config.yaml
hidden_size: 128
num_attention_heads: 4
intermediate_size: 320
tie_word_embeddings: false
decay_fraction: 0.812
final_lr_fraction: 0.0
max_seq_len: 384
max_steps: 5094
dataset: "wikipedia_en"
Each number is 128 + 32 x the weight over its row's rms, rounded and kept within 0 to 255. Layers, rows and columns count from 0. Numbers have three digits each. The size before them is the row's rms in percent of the matrix's.

# down: layer 6 MLP down (transposed), 320x128, rms 0.121, rows 92-98, columns 0-127
# gate: layer 6 MLP gate, 320x128, rms 0.0911, rows 93-99, columns 0-127
# up: layer 6 MLP up, 320x128, rms 0.0889, rows 93-99, columns 0-127
down92 103:144116139138139158142141156072126119132136173141148199086138066114195109184086123138142169198156137092111123187113183109156117128185187108132070138167109081097086140125123140048138064140098159165161142129144080148126091160134122128172171138099102088139122131094150178069138142147067100181123154125113141117145103187077129129164099120110061132168126114154145124105127119096129152133182
gate93 094:091129189146119157147094149121105136103129093132095149122169071156143117120109089103079138175142114131115104198113150153147108097164117116099082132183121145077130090153108136145081135081144116075185115185098152076073106143158198200145160122169109116137106173115077078151107088130157085148131119120087132111119169137079177136094122132144139111148189066135163167162139183195116089122159
up93 117:146102139131122099207152124135105157124141096107113156139043124090190135176123134124127162095088162135108091149074107112126110140057151138131125081135157086169103103153094136123138074112043189128162147130090099151102135103109121093175164086116134083124120087168140090099106140065112150109140107138104166141089059128098085139161106138094072084126113118070121093197144143069087121119151
down93 112:117141157160113128227138109167116188119128080097088154146088122153171146172187108101105169092107127138102075140050104124129086088076110136126107126101130073156133115197109121110090114116063144119195135146092130138078154092157138122185180096154157109082114140143115113102043155122133132117113116103087176099097082151091090146134107163137095090179142132116109092164121130101111094098141
gate94 099:131101104108079096109068105129133048109107085133072135131153160148122109173117076052162103127099139128130147153120114015115150105141182128116119084109196118145136182153112168144043120169148141136155130132128095157149128126096165144162135150108152110127143165137143107170136123105104154073064145144146127141138127141133214164092158126154101117116049127157129158170118159104067138094124
up94 093:131088092107117115113122124071095126133172162107131081078172088110131131163112097122118144115141152117106146155113153155089108182130147058120164173083135165116103121101104168062123083102065139122098122107179050144179120148126137080088140102136090172059143158074148179130135150132088177128130099117028084180125141126131141167118149151156127127122184152133146167112117198140162132084143
down94 095:151159106168116128150141141149115121140141139118120137121097131144160156098158130193110120151119133146094136137164167196133124140122128203168108018100120069207156159209134155167131126132128116113147128098126153140056089159120126211153071083091132110121150089164097130105136123111163087144188155139166156123098123129127085091124046074118130139159126077127146155138132111177155082151114
gate95 098:122146136166146085105101134106120143090145066115096141173161114179150167125139145194188120093198078161123158083133179149137182157112103138144109114142113136142122128110098142088185146134124153159159083158191063189097126133161133167116107137170159156099207138118118103110123161192198107170135136151141129133144079146092087097179136110117138110173146100072158066104105148161109097097140
up95 098:143158068143122109137089151109134057134137168082152138171193124105102061106192093106140150100120118161144099070116122068123156134118066074077138148081143146080136123096158136139149085137119108080096135127147095133118126167222157128129154186151120134095132092076150133148082127131108123091094161139141109091128137163067119162115186103095189113119121079120090123117117159171102088110068
down95 099:139124098161120124101143064201120132092133105124128086113155102188155163126111097178152159089122055153127158068160155162131136120143127120158129068185147174113152093085084171097192163145067139148168091159186132124122118085171166180107123094192117153168184193103093145157135147154125121146159148172145128130154149155121139144129132185128153129167106075075117097119148166089131108144129
gate96 102:128098120186102146105130116139050149145131190111179156184127118093119176122095184137208159189134130163123131110143168119209135104103128160116152163147132142124141106132097161147122169105116136077081138164157149129134122093203089131115137161110116142136132084142141134050071106169155095146132137085136108152125147136138141130135072181072051111169186129110103104147087198145119152148116
up96 102:099126110154105091093135131153125078117121170103176115204136160106100116145144214124141139063122190107147099095095117120193113139103146129135170114120115099156142185191053149158157133161157172123133108234161132109132096096055119138163129120127134139153159053131173101108099072128164137134143151138148138110107106123129143097150158153143087089142129111139082102127106211154128155103097
down96 098:077140082124076143163093114134169151125047139059186098125157161149137124086130074134088121085159073092132059126138128134114130151069140144085146138119101132169184131148098127093092120133159116106153126140161130161186158129071168102162172136087114158101169159105199141135110099167118132110084106100143124135159122159166128097138132160105156117103080070094065158160167085127115063100108
gate97 105:150213102157108076202177108115201146125119109142128095160121100145143135113116155120147082046172124137180123050095153131127168106064132073114092124179108104148093115093098146092170113141095171105133118110195117172169120119103132159088154152167145088115172145136136158125119067123142081120132118122104141151110105128139207143158104117088153082128136119139101151144096160162110111074174
up97 096:088169108096104097128152147125106125126126119094088171185130126099119139164167110084103114133159160111190102190155138197131105145154130120128163099125178073185077116135123111125167153118071173150106129127131148075085128119168157121147093154064187143152125222185147153172103101137162170088105091104161160156079123123104117041120122112128160091135124088113089103138097079152123143129086
down97 099:122063105141135184082111165115095106135128138092135142127089123117131134198132125114164195211110130137090117218166124124123152142169116171124171079106063159119162118174143133147124174169100094072099107158096137060135146106134128120152107074159072200149088173147114136103110187154125138100136095150120121085141145085139144096115157112085058163167150114110155093145138135120129094170144
gate98 098:138088137064131136065151062147142108102175078115074077088192131082180085092062138096150080100128145148109144081111174132135160137135103100155070112130113145088074108117131134116120133115151129098155081138127130140099051187184138187098102087140109079109152155134100053117103092095136143130122116088086111136140165098082147117135115131154140163093079107154175114152150128088093139158138
up98 096:159080135055132100139118129140115162172064102110127109138121182155141142086105147096135126102112114108104106064118131128135092127091118140163100154142094112112059074091120129126126138078137143103145114079167131096141073152068113113160105110175136124086194166110147106161104153105105194159106115067086075155136160144091175095176029119173109119102057129111135132083147142127174120146165
down98 100:101081150145156057148094161161159161111098127119170132139124170160104202094149128064138122119115086121113094054161119128138082156123118164114148106178162175144170121123122150128138140125173134116169167110150095120141098167058089136159145142146190152141181124119111148129178139161129161135151110136155094147076132169078147123174099103135085167104067180122059170086136095113132071195146
gate99 095:148175098162089164134130155138177087125140162117107088120138122133190143084139093120177105151087135134192066152151076167135138094146115128082117151106117136056190108115141081124148066119128152138122155175143119092133183171153135157129140144119137166171169186111034110165115117178102149177152171135188134095143148090076081099144058117142143151179128157165118131145136097120126103105164
up99 088:087127125094150124154121129072140139057128083137130213152119095123126083109107145122096104070180163142116168081145117105151148117082050083124171111071156149172099128108158165132087144099116075113178175064136163143106072111165153145150130164112074098118136160173138084163107110136183062096113105145112111140115124127164131112163128105090155131088126097123171111128178067145120129149190